Weights of a small transformer language model.
Architecture: learned positions, biases, tied embeddings.
Training: a variant of Adam for these matrices, 599M tokens, 8176 steps.
Each number is 128 + 32 x the weight over its row's rms, rounded and kept within 0 to 255. Layers, rows and columns count from 0. Numbers have three digits each. The size before them is the row's rms in percent of the matrix's.

# down: layer 2 MLP down (transposed), 768x192, rms 0.0656, rows 372-440, columns 0-95
# up: layer 2 MLP up, 768x192, rms 0.0885, rows 373-441, columns 0-95
down372 094:135090132141140086097126140099131147131124144179172129094106132200166196184105115139116145113209088141071096118109150076062078060111112095120139126160147143089139129148144129096122111143142141163174055143220144144159131104171107153136098056162129127102123112086152167137090153095136125098
up373 112:099084157145094137143057116125167141144139072129076146148136179134116154128130110142143108115151098115137077080158118134090135091144152119153143127128136157101131064120162123203155096139157159164182115143124124127094185123103132080136128076095127165114093138136096135142153121135096086072
down373 117:133103138121123195091127130161136107135176137093104099169097104104138117172162187052069184148104118163122152215109079178169177126124102135094147094123128067121142152148125101156113083168152084066139118128147150153071064109185113120116083138096149099123120156108163163127109155055146146110
up374 112:145155060140100107101176087154026118147147139137100092104128116157148125181121095136134165131141130154112084081150134112153137115076098097101173116168180104159137145153108168177161173139186149172164100140202149099147107193120106107114108160142163130129103098123134112097114142130146081132
down374 106:112194125175093225157156118142069139115186171145119103167160147124108120167109122159135103127152064167117119105138108116073159121098152127068141148144113067122150109154141101143103125139117108130139160113121162096088099184108147135122164162130104177113092080147115082135137112167173104157
up375 105:143134105144118083094055131114084122178181136192108109121092158108150136220134078133123140101135097168120113127083147090119086149097138129151148105132168154130140068112146134141167094095132143154197078097085128185119121129147126149092108082084129164103125141110157183083107139097179102078
down375 092:171163160147177088130098146106065096148127166165104098080141097114192104175093188188165095148130086157127145082139158140144088153106115166126129068057100146131134100099101125219135078113098127137198112155134118155176157151097109146157142104190070141154186141106126154113144146166157073106
up376 082:116173104152089129140146127129151149129086147170137151148114111132116151178130081158093149111121085143148169089131122052110136149100120142109115123135191181131170143107077121128139195169121128104133131119098082060095169179169136187155147122104091161106053134058159117146099097150099157153
down376 098:158071129108092109117136156130124140139126131077112110141145172124144153101086148080143102121106187121080137122147137171155155090122147085105133136154087061122094082146158185201116110051162146128111096126159170188171083092079154065102121120120128073083174121184128165110181165129119113084
up377 108:117115151168129106156125171092171132135124118148097073114104159156179123140155136134099146217190109096128127105108091136133107124092109127184160107093138185116091155158175127130082140123158217128100115102084121112147138123152105121135137095096113135135117099172168140089136165115094117102
down377 099:125137070192135150194097121071106164163107039111163109116160117118221152171126145110125093110148091136172145090180109127126113159111131133164079131078080073138147135108151096177101093074092113069062124071113145107153181151170156139140082103187142062108103103127110111104147108111149131096
up378 106:172106164134081140133159164160155095189094129119071107141108114102209104174175076130095164091114158140145145154147111131121055135154148106138143109090129137140173107117091132123145175109157074145105131121185144081145178093110123184121145099114078086091192115172123118109103228129099167125
down378 123:106131110137104123176060183113063156156162118104158107164187159111089106124117100114172115184131174178115163119091138130171134177163084157072096125113169095105135070121142148132148121113069191152110121144106162158128112117157118135089072186098119090186108143176087118161138158115112179082
up379 113:134089112176128091141106115118128157120143135137104061113115123115127119136190130156156154134177103139142107092106158139079086105167163126131154157137114193064099118129124076134136153107159193148130138094181093091148187121130046164170106090112189156116142074116181194092139154144151127143
down379 117:108101128134144114114069095129112123131147145161112090128144114143156107130096082140119126133138118147131141093157119097104105114222195206157164171105114088189081134125154117113102166115100085123105085146120154132139110129156093138112111137166085189125103160136158117079136139220101075112
up380 106:100118073156077147139099186129155152134189071132137123095143143136121152157087140192118150076179151137124065078146100131089101124068121154118131113186105130128129154108127120140203101108163086182142129115144093162132136130167129120133096098131130124099096091163157124164116152110101109137
down380 112:125135179114084165106121177122190114148192102070091093149178136077116110110102104130106125097079137097156089144125012177129145156125115132048107163131085115136142159088107075175056149166118113113126180105117206115153131150078120139144127114150149150126134097094169057206111131139133143108
up381 091:142139161169156141131142090054187117167122151186011043177138188116172146133132137158151079191143090167152086146119124106136124126109152134101157091176107118144104136059122124137132146140160142139136122113200183115163147101159071095123107166171135149142093065154066196141124108100154107130
down381 104:120089115116094142139120119172079110107139089084235193076103045156099136154146102092134132053169130075126127113161147137120120129109138128182134148106167118132138091183131085194114142112095108137103112126095119072098104137101222140161184110125148093156134195129147112111105188187111133127
up382 104:078120142134133161131098135057154165113152126160126083156146173177128106188133089148118110130151045163129124109127107165125125128099134143142157052114146223095156127071144155154109110143169171180157086091137107100137127098083109113125105159127134174109125115202100151185090136166127104076
down382 099:139096134149115104103108157114126128147141185193107101102081129092165128153148106160123131134139192136135095141080135174088108150073116123109100098198147100139156182126155135078061106091162132138160129114120153090139144160183126125116135166127122068162121073083119163145117172123130115099
up383 123:116052157110140123079131164175195142172127088186116132171122092080155096110125148146121052135124133142134154160141162105124101056163089116172097125146140190161155138122178149146128145092110118083116139099148101127175203122159105114146102078090129135130165147149137195148122220122105157122
down383 128:175079176092177137118179118142131093122094101131185090185132096088148113163140135145091071205078093190120184172114111143171145135160160142142138206131123107145106150114132106128162098159085157123145151114148096126165142133133110064148111103134118137150195177133116164181053160147061165131
up384 070:098134096135152080152175146087149126172116059143100120120096123120098158144201134123178124083176089103131126183133145105195162177151140146150185125092115132098172088089123180121143093125152107172142059087110144149115193152180109126202089091115140136158117132126117125118094165152101140114
down384 075:210185105090106129126083133171139111149116154156122056135097136204166145120104075141114121184173130128126089100064146178143130135145121146118111155112128127136086160123138115124137132133093153094143136117153073145072121101100133137068064111126154094129158128099204123118125122082144120115
up385 075:128106115158120095056133094071168134173140122147087097124113099181139156158154148111141123116131088136102134146138116045111108158130105096161172112124150152087178204130174130143155076140180142152121089139108149174140136155195088065117108090102138129084130129070133144158135152092148139109
down385 079:160087103156123098096093116091152157151116112155133118114116113179123147150143138122188129101199075109108111122142157077069111151094161114136164099167126139108163186156182124128144064086155153135160089129110095152171181144149123095089108107133146133106111085082154155143130142112155163110
up386 090:106148124115157142142074144145152137168119073140108090144142155177163123138152144099103150150136108190129078203084135119123104087176143128136140156104180165143138115078078159153131145114172142097138086105142142150123082102204109125113008158126152126107118113135123107093131157069138151117
down386 089:109102085097184133139111146095108110196156076132114136104148108136147146103122086104083151085025142119126118101119167107132143106128114123144151180145116154111195112102101185153138112141115179159146111117133115085132162150163130137119149034091147120099122146113103151141132100130142084064
up387 111:111112162116075141118151109066173186189145084106090120154135168072149085160140116124091051115132164121079118128147110142025107094107139058157149100175120198110147141129103134177128142101129188135147160131151126101144145123116132125131104149069116164085129117152116154165127211087079138109
down387 103:125107161093098121160132141089179135072102106134117098159179113146140112184141083128085090090090108111119074081142137149102116102136126147116143078133165089166123098157109102116129133174169089105169120062092102156144097141129128104124164194100158110148114090195088106146106129138110198178
up388 118:129150082126094052114097060075139190141204088163120097117135168146116143137113128117154131126148062130100107091092081117134142144095139149122146094127170182112119162138151177126112134187137124106158160169193065135135039181123148102106123092132144115136142094168140123127162120093163105116
down388 119:159066151081150097146097135182152118103140094120170130149157097187098094131150157194103153130121142163142144153118114117097127118168079106113113130181157109133196109140142111151100172045088062141059087093182118135139123106158132221126131113086088128139077068187130121140098181157097116137
up389 133:117142130178087153139183127128095151157156117126125117088068167108157128216145156113144147142151078122134115130100110120172064141143154081109121102117173153125140108096167144122105101114173102111136105100145118145101184113140126130172070110116132153143146122152090173149127171076113128122
down389 135:129151078106126156092112102181177108115173145101112109147166121168148151115140021093101171206190147089153098165089104179170170170153114044101145077146123138102109072116109114117151147090126180102159136138176131097173103185089142125144162079135127137130130179144159137075149096129084101110
up390 099:118129127129139149108123101134158149141131079134075102093123123175176135196137115129144121118173119168116090148115138120162089052118124086156124073139171175157132103106153130212165113127159161186135106101125144124127137131133099157107068122090138175112127113125112139113076173111120137071
down390 106:133157115168100179071101108149112086124125139114117130117159102179139160176091091099149146187160102137131130161105114168120101080121122145116155132090119117168127081131143140133134165171140185165136121145110160096091128080182126199131082126118119100086168134175109134116133139157154081124
up391 106:109160103151088128119085102196104118129137103191103081079124222148145087123125096118153175118133140123119086171101122161099125104076112129093158151136158187144182155072117159153156132138169128178127133117164138137167102162157104114142130115106149099090120090146045120131140144121158128127
down391 106:113139131168153199092092123099081155125093115119189131099112133142071134109110128153071118157136109189089166121154159152095095148079112130097133183180115076127111117145054176168077142141071100125187078102109084120142134124132138134130133119129124123150090112167053136065154153112138155164
up392 099:089108121192128136158152111185088133147125154135102103104106167112166144160122119150128157102179114157104136122089152123134089062124161087146179082184171193101119099128115122137170093094133106151140128075105170134086132101131091189127087120099104149098096148094147165108043194120178114116
down392 080:091075138134101156137202106110130121130056113180102079118099162131107198175114157172039108100163059187091201102139112130144131130103151148139130120138166133135145142138124144148087179116150135138140146158133090095094095121145093102168154173087099158137117126123150158110125095165091169152
up393 105:171125138131076093033110172124173068153164095153100120129171185138081151129148088166192152117145133077161128188135143132118108123135117155132112127131150137138164105127146087145127129126108168141103149070128146152176160115195123089127055137136190139076177132152152226202131115199142093085
down393 099:119155082154110070146104161131163178097108092102127115150127136095128142071178140104115160115143199139123080098153131155133164138131128088138140101129111132172159122097123083152128088183060110176135082126155100098145169090111190167146174223164069074125081099119087080062169125142138161118
up394 096:118123133117131095134068138136128121137131121106119116149130145084101134147176085120112097146142087161159134163120146113129157111116108127143098168121190148086130104079184092128159178124118160086109062140099084176116142163139102135095123114040168113131069148027157146147110175077103163105
down394 095:144078104102093087140112116144176134099115158087156126131094125130181170118071111071095104171131155119123185138163049134121136168138135146144156116120172076092117073173094124127154173129089170164118188142165144134143170086152124103135106082149123112155166021155133148093166152163130122157
up395 091:130139103169097133078128063156166095141165109163102097134102154145177140161158056146153115111168102182126138111103120139069119115115070094168091097149172144124129141122172147168142122115147129142158146088192136121174176085123098108066049113110170117102140109127141186162119119118140128114
down395 094:143126141177149135113077073157174111141105074105133159131122161131168092153134108088168142174171075124139098130101109138110134098133152195126054073116135131088101065127151122135163118129089174120176120137197138136152122166089094089057097118094124123112181111106166162087169087158167133141
up396 108:147029124152131112060055131112079158110124117150134123126161107121164158146098057112102139172135124087153091137119167122158092130130122141227144152158143170158123092130157098116132125069140098104134061067086165115156182144124066078163151140128118179136154132145122150185140122128090127097
down396 079:105227150123166132132157163144089124128141097144129098154186131193070140174143132161073090092142107136031180167135122147110101125171116078074145083107145111156092172100137165143120163149118161160113232124118144095108058135110151194016131146113148112150122064118142130079132133120189119122
up397 085:135125107124126086066125060122165134182168093140120095174090163160120158165175149139173102109155113112091124140111115134149112131139159080122178125143149181075176131115100127180145072176125155149108111109118129106132141109174103085122078124118115171111135107114173189116104114112117101132
down397 092:101117151136108078112117076101161132200122059163205135168118172172105159173159152094165117176174088141128147131101110124145116152103159135165111148159129085108181129098110094133133094107103133124124082111157109110138142128140127136122124113100120169118099118108145160137119118129136177119
up398 100:135161158139080131149073156172176162163098120123122136104107144125170095144118126112159162192107166051146148109128113153096073146120160115136166169078097173131224143142074140144168134122125143113124132123057148148149116090184121178175110068128145086094174118151192118105147153167085161088
down398 119:132112110125139139139146086106066076074150226115180118149158136118115118118112122121102141137140125157134143218102137121125177156149147167060077047129127074157091139115202131113153147096166147137111144149086135159157158116116089081075113145152138118147121183107089127145061123082096166108
up399 089:166081220117080151132138066100173136128068127095139127177124126082157115181104128088110130091107109129147165151094143159138066114128138111169129139146112170189145183131133163153090102029131135098094148140073186132159146079162147182143098137104093183134131140200084114152133173113086125115
down399 103:104168104083114153137137123164147106117152083148127126098142135131131100077143095201158107160115154111145133101117118168142120140141156168108141080110165087098042099099074068138097159216080112166125070127194124085077076188110123125126138143167134103137118129108119194095120174113169141187
up400 089:150105079114094092125095061164188110128136103175131103123130199151175163134170105178146085134167092163088133119106134125100108119077115108156135096171149151123151150071159128162156115179142149131136131126168163124143133119171108123131072139059158158128110125136122123143083100089117110119
down400 096:116156132138126083091125071151128116153146116124167177117116182195179134190105116145155124186146049120083096099115135114107078114064186159140100123156134155123123100081124143153171144149085162092141110136170114100100120116146073128119060055068161152104128163121116158140114107148148087127
up401 108:090104143112127161157087091104118093176133143122080126181133131100077133158143110130172078167117071140138139114130154142142120148137192090139161133146097160090127083105126115186114111145108141131195155130103124101145116146104144096124093134077121142113119101120042122121137157120089063149
down401 091:093130144130101122096129161109149198094168080079163081122082082142161151177122119145083142169122151159158177137111102130110148133136057176122111140090152119117183152129093115127143083138121112045145075113111148139151173126141138132141197180166150105126117143133123147136123108098120175124
up402 105:141150184136144126124135134139141112142125140167096135101168224084149098180118113169152100143130137094134147184141098145106146156124081100133151104183134112125125120082117110116125164112172177136137155092144167134159107173128154136194167181110143183063119123132166127176106117105135168091
down402 109:173136113136126129128114112118121184126067129106077151168147112152135135116143143131168113171074066140099101147187133134144117155149133101134135094133113146105140102171121153150113166074109143152152110132138149142098124146110073118113113110143136118104140107172096134109181125154163114133
up403 104:151117126170149108117138058142118131144171129201104109169078117178167147106113125133102104143180028172141104098094182148190144135142163175061133114139071167102105096107155145151136158171147150171127102107154136099147172122115084146152105132122106162164115095144103173100151072154169105150
down403 113:107133144119128129157119173169144081080208224131100145109070127051078158090127072104144164096079163140093144105128149122077078132140136131144140123135171140100137140127169076186100167084161074150137167168119105178079123120124119142183121107152126114138139159104143118212131110150102106167
up404 096:161126133134034070140073148155156148131152106144057097164137160131096134162115139121183174202114113149134132159127084115122108095154199093106137159123139161123148115104102129112120126174125110101096143101161148117113140108146150135185113065143107122144156095173159147132120169167149052067
down404 080:116079137087116143115131090108085138140100121155152129074200094137146104160115156186100130146138169127050159118111158164134198152091156135103133131106112120112128136128103150168112150108080212149163105148107128137114143186133128131110157120054192143116121187176154175108122124176160104150
up405 095:049113158162076122156105117134162148168155119133105068120115230148134148192093107120132097131191095182122113165096139107138129129109138117174138106139168182166139146117135088131162128099156103155119117108113192114150139128211087130107044105135089166099138113102172170170116153107129158108
down405 093:117168165093137182150119170178143098085165149138124088124134175090098136137091130176143145127089079093150089099152096198113080079129134113095083077096125183135109121073130128117143165132176164132110143156110081133154113159180105131129141119103104132099108087107115136169147100117153142134
up406 104:179094127124091093098157155119150114149147137131126102163132118070095106167122123154130106139135147127135136132096182078067136150172166145187128083166142141132141119148139068100148200134071105119176125055057243104142144085151104132122066082140133146117081102084103111149073117132175145118
down406 094:092132149123129150103136085122142160111088091142181144159142161207132159107140068071135158171077043084145098138137103159169180114112071166130156152095141128096106136118150207144118089147152169117123126183181076075098181193126103116119159168107113118108151134158122092122181155155087143149
up407 111:110143153187109127098121165047177142138189087151118111156154158133125121150141114132163128151177093121115139119131090136141180141104129121147141111119141110154143176123133154133083086126180164124186125126194090040119088145112124126070106127127175190148089115162175161168201105091113108136
down407 109:132102115148116130106161091118167143194093079132193127084106145122110090139159105142171162135096156133108069141165116126076158138116132087091181194131131081143184127153125129140085077134090124049137084193154133099187128145151134126185107102138156043150121154094117106100173100130161097185
up408 103:148133123133057054093103101124096150120181113204126067102139114118121099175171129114107134114133108093121107110077168137069104107163114104180166109135179148059146161142147131108129119120132150119136124074129180113136113164127074116170111083110184171108128123146159106122118154137161135094
down408 081:084112176111099173155133140123154097106164112133110093089184077158106144133131162102091127090085137074143122161162136143146140160137147131124134125094112137095129113172146176185148167058136111166134137082134106173131178160101078127102122124186144156101168164132171116127113091179127151130
up409 103:141102178119079123092091148101126198113106106153117100143120148140119170150138101138143076132102117110070085139089165128144123135128140106168137094153140159136080145094146140167141135084112121152104093091087088124131155133109084125152086109090143143058165140145136179146156204096114090105
down409 103:076136173138096158081071155087151176109189137158159134181152149112154128125143140140122108180147102124085156099076131082154144074085100094107142116125100157109118185089159088163139116062154122069108123081136136113177132139092155229151141145079070085171122093119069126102123102168157151062
up410 100:069177106159124140144101123203108144144160050177114082089131105119161107190179112088115126136126132111134092115092155161078108125104118073093132076136162131097163155118125136152135127122147152148138162103113136117151126165151076177125079113102147156097154101102102139121112143109136152086
down410 086:151071086133196136104131146135177114087119135153147109141186092173134137133114150112108093147122093085180116147100116085093091124091113114078172087137096184102104125107105114116107128164091084140098089148153178120175085140096162094124088116133108156127125036094160146154142113153125144050
up411 121:096145109193145115145097116087102151134166124158127081171137144164103084177140092144151092155173115153155090133103175133126137174137140142128125093145104152067155154106165143125102092152131209134172166059158096106105159148118074094114148150121150103131163083130096196127108160143188117126
down411 119:138181123106143137147131039160102123149149182153090071153111130145120103165149138066087100133122117115086142126166172111114163161074041152114093106122116042136166125157151112112103105128133116151156164139109117141096128161148122106163104087149131130106120106164155112165101112124142124151
up412 076:213100132133108120101147146039202173148143080131098120126170207083095159103140108192101137166094164145174062139098090147143163095141132134138139117165117131162144130092161117127150157117095103104181118084160184067169166055205086083150130073164143131132127124126125146226064136086129094113
down412 083:086146078132158149075140067140123136121058144164152099166177114117132110163175139123188097065146078110114128107187112100196129147151106148167113104104143140150067133151136096112100116150195174160106127129131096147095110143113097114094121196104120147150148172146116064048162080203144116169
up413 098:084120109061129101175117128091142156139109109165075077089128192091129085217211149098113152122151120119158087095086100168159176115091180112131099143110136140114106132077184041132153157059147153137151144089118124114075091129164131119190103135097154115126148084162105119101092153097190144094
down413 094:113166119116182132124051154095124132120120153126126101133129135153125186134141133064138177094094119088169097154108140135082143155171146115070143120112102106087137117126128123148074118109175147141213098110165184162169140145032183090109192130166159111144156088139150136122151117141150158106
up414 079:131165101131136102136117067191125101158154144162128046171121136086174200151111144120127143137172071137127065175110110134149117150099118164121111115151137121126108153077083128142119144143153180150132142114127169194108126163148102131106120162090136159095124126047182177117114117074155093110
down414 071:114104112159122085123152148120139120110167103217149081147101133114185117179085158093107138144165116166139129114138154162114134185103104137111076115158108141134161099093081087178108138134154141083148134086148103157101115105148106122128072126159134166116039151158160149110127168120107141183
up415 110:131096155098087128107123131208208146111122162131107109124167163115152075182140068134126118132122097099120110174130117161154105151115125082152120084167157119099114108146123114104150117057106116120091121036092184127108145210117091147126128129135150200062165118173118146169139164111140136129
down415 101:098157090167161124144123112047107118142124104154134125156097092159128151075138165172179158127147108157117145117152115088142116104136157211117139078105108156156150094077167098161108175165149132125173129177151092080139127101167084131123134179164122108243136197084164098101118085138090141118
up416 099:127088127173125084068138103133157130199113122129116107167126121138141127141123109127153141149161076160084106160141118130149117187097164051112179101115123192095165099115091140174181120153127130163151111108127126105147181128159133171115087160131098146075100075169140138132087155141152082083
down416 105:136107110164083129112115170102100154234163105148124149149164142177094097165115109139139159134140058128099091169117060112123131181080079100135142096128119110136171109125139156147137095176144142154145133154134131094135126129190124183119087115076103216104084086159132140143121115171172158093
up417 112:128142116137108153122130113058068104181178114145088081170100162127150150122132105102157078113195106165086127150102102124176143142126104055155160075096169146099152107097121110163168157103115202147184149107154169147151133124151048171063091090077190108081147129129132202104092167119130132069
down417 118:138091157155136095123082145124078109101114114185099145144084134088163184119077015060104148142110165119110155196104140162141178127126153125112088118139086173132156157144106135075093127154147163068152115081148166099107102114148076126112147125135151142111150127175131165119139110170106076132
up418 094:093140134170102144115112115032145145146125153174133093057044191163121146143157164168138113133131126154031070129170138134172094094136139041112158122131103201060106140116096158172149100143136140136162164137107182135147150132123074156109128108112103131122161123130124152121121130160118119097
down418 088:120164160160092145078125064153151151116125167168119083130150171134209140108127129122152119165130073109092109120114098160160075137117190117173158157152150180108100151121138117162188065091089133158165117120100155126121131095157146144070093080071130112119084113124123157097136118124084134113
up419 104:135128098150154090117205108087138123178128083144099094093128187104171177123147144216190106143115144206143118157120152068078116161103131119125202082165116102138155105047149097140111163115164141179231170104135161125126122116179093151108123145121095163152151146151131162165081108158137133111
down419 086:172135106142131121112088167143104116084086152075177165174128148193142154135120124079094115112094128146144096138151086175136158150150132108179107112099123172113110123193120157167126111110099122101114080157149179157085164107095141112169109129180156102120110100131144129107115155067127098082
up420 097:192087116127120090107117070092176140172136111153112081113127197113163177170186097156152117135135113137116088176122152124128149118104116106188155116149165191139122161123144142166161156105155136117103120092159125123154125122141073100108075114132122121102112085118156193179142165099120108126
down420 083:103109171134109101146097078088181137178104171182157123135109177100099104151126179139168095187133111145069060157090139135106154155116097126097105095077121131112168080147155095133106160122100149082147093135149135105126119148128085056091073159140119125166109166108158140138170112123133131164
up421 115:119131156164120137135034125178162125125148095196117120080150176186124113151146113150173129136150129129133096096122136044058087099151129103094148123109111072083131143154135151132168072085106217153155105116091157172128146122137107182122107168134127116138098126101141143101157133162160138098
down421 132:107116171114135084139140155149163115076118130181155076112149170100061095136146101242170111124104159157144099137106144129154157111124068149101153101049109118097166159092103118163072157151109127110093123138047134165122197120173100155183147106118170130158096189150146161107120122120177132105
up422 093:104099146183121107098135140106145161171165119137112064148145165125112149154138125110111130148146140105126068092087125133084111026134170077180151120161188171137131175062175133135139102095075158117111100073130140097132101134126088129094123137099134200103120086081142151122070194105182136100
down422 089:076093169090093109092113128086149130121135095209132112096143164139127184147104114147068123139134129188094156074087122133111138130082123121126139145143155090090135106064116135226135145101062118116089191134124172161096118083161153127112102125122179113197112140093159102101120121137105111124
up423 106:108115173150059143093074170153149091173122110096082090143090143106098127157133077150183193128115103123139122186145079146085084133149142131166132114123139164149157106160112114128145139139133120104107144085120181137195161101204139144174102077125142121093168129136119150151086141135119120135
down423 087:054164091094159081147073072114130174112079134136143122098117123128180148118167145124217113175145145094059105102130146108084140157167074137095071135149103109127118111101180159158153147151085169147139113170193128127070124162129107142087136181172046114157064109128164070099177102079152128115
up424 116:198090138206080079148138123083097171130124122148119110089081187187157182157144147170172110144195122117108116101112104129146142179105096133129175135137137184102089113075158154145117115153186086147097121118159127196138132169108129149167145145118072102109155112165131169134095110081130089127
down424 125:119155129181106110147097140085121122088114130110136117062111134175126092163142150129176091150187109134064119118132119123193136066146093114156127123176135075110156115147141091169098111100165037100115065089143098151157159148127156183124131116106100063144032099174104095126141090149082103165
up425 103:186150140148122102126137161071135161130101123161049099198128130124173145126142134156175118164125088153165119154135149104127084112121162107128142062160063164138094133060139121125142155127162131138114152099167120082120108123073056115163109102146094164121159113155099198120121103121176085103
down425 141:087076133100138136115113136140103094104135143142212162078102117113085149108148125121104144057173209139116099126166114131113141145130082153151135190102188122095166116180143150151134153129074116110114101152099103185166134142170179138121149137132179033147104124116158090120096124189097173150
up426 090:147107070109160029106086088139124128150152057165139056146159190128127114188165136130148076131151110167121145156116097138152113126106098114107121105175121155117117138057148097188120134140123134134137114140100138123129151122195076145125033143136133146123118113169106160130084152123141117111
down426 102:103115112145112097087115127171119105127103080118164113139136171116140167198087124110158107134132069154106136152152122091100101143076116202157136124118096132112163105103148129139148107138089134096088118177151142143106147131188069131124063173104127133102107132187139166190125124098110133144
up427 068:100076141169125106089197155123082094138113126153122115135150105145156143132157124177129129122187077125141129151156100097080104120119120113177171124132139137133189145139157121137155073146151154131176129137160121087120142151204144150101135123137132148120128180118180181114104132104115184158
down427 091:131106110119138092125155129074131098158151117149099128107134098152139128150145095132155122127159035104114100119136146100073108128112138134167137097148134152123162123113132095177142135149160159123176132139152090079165118151156130160111086109159143128087128134100174173113112141133166142129
up428 102:148118149110094092156064093132101125163116058170098097118149179137208123121137107170193134131152115152107132182146137151153092165078137119156209113158183150095162117107108148174132045136170140127167118120170116139138176195208069160118120124064141115114112112140112129122077127101131138119
down428 101:153085128145226143106104127111095165128102095144161150112100123091144107169103155155134118161184117181047144151150156122101099085087124134154134072163161174132130097114095116173107113102154123123194068109126086158209169130157123154105117121111101173089084044133134123150136124157159111088
up429 096:149106123145106107111167098129123087159125097178093077111144167168176180184165118149130099098173102166111094164136120098091120110102077098181147112161167166130145122087097120195143118129157167163170115095144144132134147164209094083137078136095192156104084113155079160144074172164117107115
down429 094:150111146115072076094136131142101158143147067191107116131119134138158159165093153119154091117217054153094147149114126083093078081080133142131107131092167167129137127097138104109120121139130096167127096145136168192152170118196122118143110146110159123090131090113108188202149114175140120099
up430 100:090143128123129212147155101107075158173122087098097121088131170118167073140174144081121156205140140106059196084094114116133149117088093088132132158081131074059137158100124107112121129126130180114122172153100146128118116155126137133103108113129121118120143116103142113127106149087148186057
down430 111:109174098169123110144087212144119147097213131061123135207062110154110143052155116098144117116106093105244117132105140145112123106166131162183147129092112166106185140127124137129093169113156156115097116102063121077193192097095160141122150173110135107085197110086076159132130155169172135113
up431 107:133122096112096104127142113134091136125124142107122140119083139063203117162130132108112168135114148138122142097104128145119116110091170039098169108110206146118137108128118157188113147128150161163098098148128097098133131178121136147114129153067111188117121128151067174116120151094107162037
down431 110:159105169124169136197171136150131039123190102136091107141171113132147128159126108095140111154097125129115104121119133145151162169187146021094134166149145038110098164082129132123155144109142089128166175150180117102160114180105131076106141122118121135096095076115138099140147122162125099196
up432 062:089144117126096111111118098111127127117156121116136048150088101082155074121095143129104124142156086153104117156132151071128107136061176143158127122102157136165130123156096128168148143117077102135130117144110170118152209135177144112135087103135138129115105120076132128153115147123138117141
down432 125:142165129140119128171119126146143117102186089198087076129132184114112113110085087093122102128123152146100110104098122201095156151149119119153081076119058139134144159115178137155088085157138199089122134120161124128107161098064065137127164145147113142129105083164169194102114128112111107137
up433 101:171080095108117103085100092129157091137140051199129097168139166098124137232147100122122091068189066140123128149128113117131108113086090136141139108142148176154178145094132127142131137140096141177141098097144108124114171143161082117122083114102168130139119049190105160141110135125146136123
down433 115:114125117170126086088081137119102133128096094173145103203151157109176167181086136171163093111180090191124133113165191079082100135102107204178120131082093145112099114121145107102161108162056140127151119122108124170097189123170108129083136217097155088106115110158112141112167041107195140130
up434 127:146149128183074148144151101160132114171188116173097117143109157169203100144137041143092174165140104142144100081129111151126095046109117158145139134090168122137104175143150154141133197125163130113107092123103103143153168145159089133137105127130130188120109131133134129118101156116101183091
down434 136:066085161124109125148133146094134163130131167133109096120134183114179102149127098227121164137133128138095103130108083118098111072124071157174106147113163094141119100080099131174091150104056136125166151129130138170105158095102143161106132113070110180139141163147131081071129110099147103081
up435 101:179080107147112098095103126125152086136165106197055055120165192184093119143134075178127111114128125132160134093098186117102107097147143093170127150205101149172157150089125108116145148181149135153139147063077141118158107108142074116146073144142189137121125123190129175178141124145120117168
down435 079:138165111148160115143164141133052154135096132136180144141130077137165120097149096078090146147141165103099121098143165150127139203113109095173134109083087109130137148149125075154142162097075143121082143168134107101132122108120204154155207188157061078127108150106119103064124060127115113079
up436 085:145111077097101083150152150094141164111155109187123131089122120140150159183190183131157133085148127093077108113171153108097091045074074135167196118156137136071112105106132073157132157109164168199167144118158115138149159147134140198109141108130152121124140128089148164100100128176098133169
down436 081:120120134075181172100125093173147142111126143077198171126134124134139177143104091147127109093110078117115121118143133101114098166102109168104151132107123156105151126168133128144096146164083106115107114108125156139114131131153160115175138098137153154116127212126158139133199132117088135170
up437 120:084144096124105127074083068114127193150199082161137082066073189166138117180116112121169172191099146133060155145103130100120144102118106103100175098121125111097186125090139177169122113142110169156144148101068170158144105145117055187085151097105086165117156136086128160165141123130150098061
down437 116:163104123122099162157053103094111153074226169115167121091114135148119056093139133109126105082188134176098150183136146142135144110111130190160149091160117125148106165075162162176141129130104134103132088186075146153129124132140128126150130101162105109137123172112148146141076160115118139087
up438 106:174099108134093077094110136156154146098180053147122103127137143136092208107178118167074118100139167155112150116112141135073142114169152119167136176133149154166143149144165099158174164111095122117150145103095185100156137109140138097132025112108148123123154132172161138177107158154069090109
down438 104:129132156126152147195138111141120125078062104127120142094146087083153085167109105140190105174110107105140187149161086181148078137168158113132123097150125134136131151111114087157124179139142088118121110165087080156164110146088118102167139099149136180099096181133160144127169058136138135127
up439 101:178105196101088122070084157120119128134110145140108131134163167165101136132173133142213069142154072104164061199126107122134111194128155145190152129125119118142122109160133150130120134123114137141105091122140077118136171189115085129136125130085142219077106152148184157158175135136118128123
down439 113:128134091149146160148143191150115128087169116122166132220171123134106198062133108116102066122172108124129163163119132114116119096112116108099081136075147176161108184092164111164137153113086118117131177125092089107221132108136161126048152156089148112157094118116108136092054130122153116119
up440 116:123113119098086135158147106126124098180152097109080135123097128113133101194154096107134120083136112155060117119091130142146069145113136073156131103110170165120116073083138127174129162111126130166143178135161145108144138158110119189093046152068138099057131135119081123081081200115113113116
down440 109:114117142100131122082150124084161128131164129090111120120143098103094201183116106118135126109158118173132111123109082131128148140145085131107149189121147182120118153058145073156141094072056119157114108095111176072115147172138128147129106156180134132172134072106107093138126113097108145127
up441 117:129131132120156090082062115093128185108137097186139098109119196112105139154144107137161133077120105096066104091116167148058153091158159070138155110155185162092120115130149076164121077152091109127191085143069149140119101162104084120146131136110118167115129137112130139187120103123135046126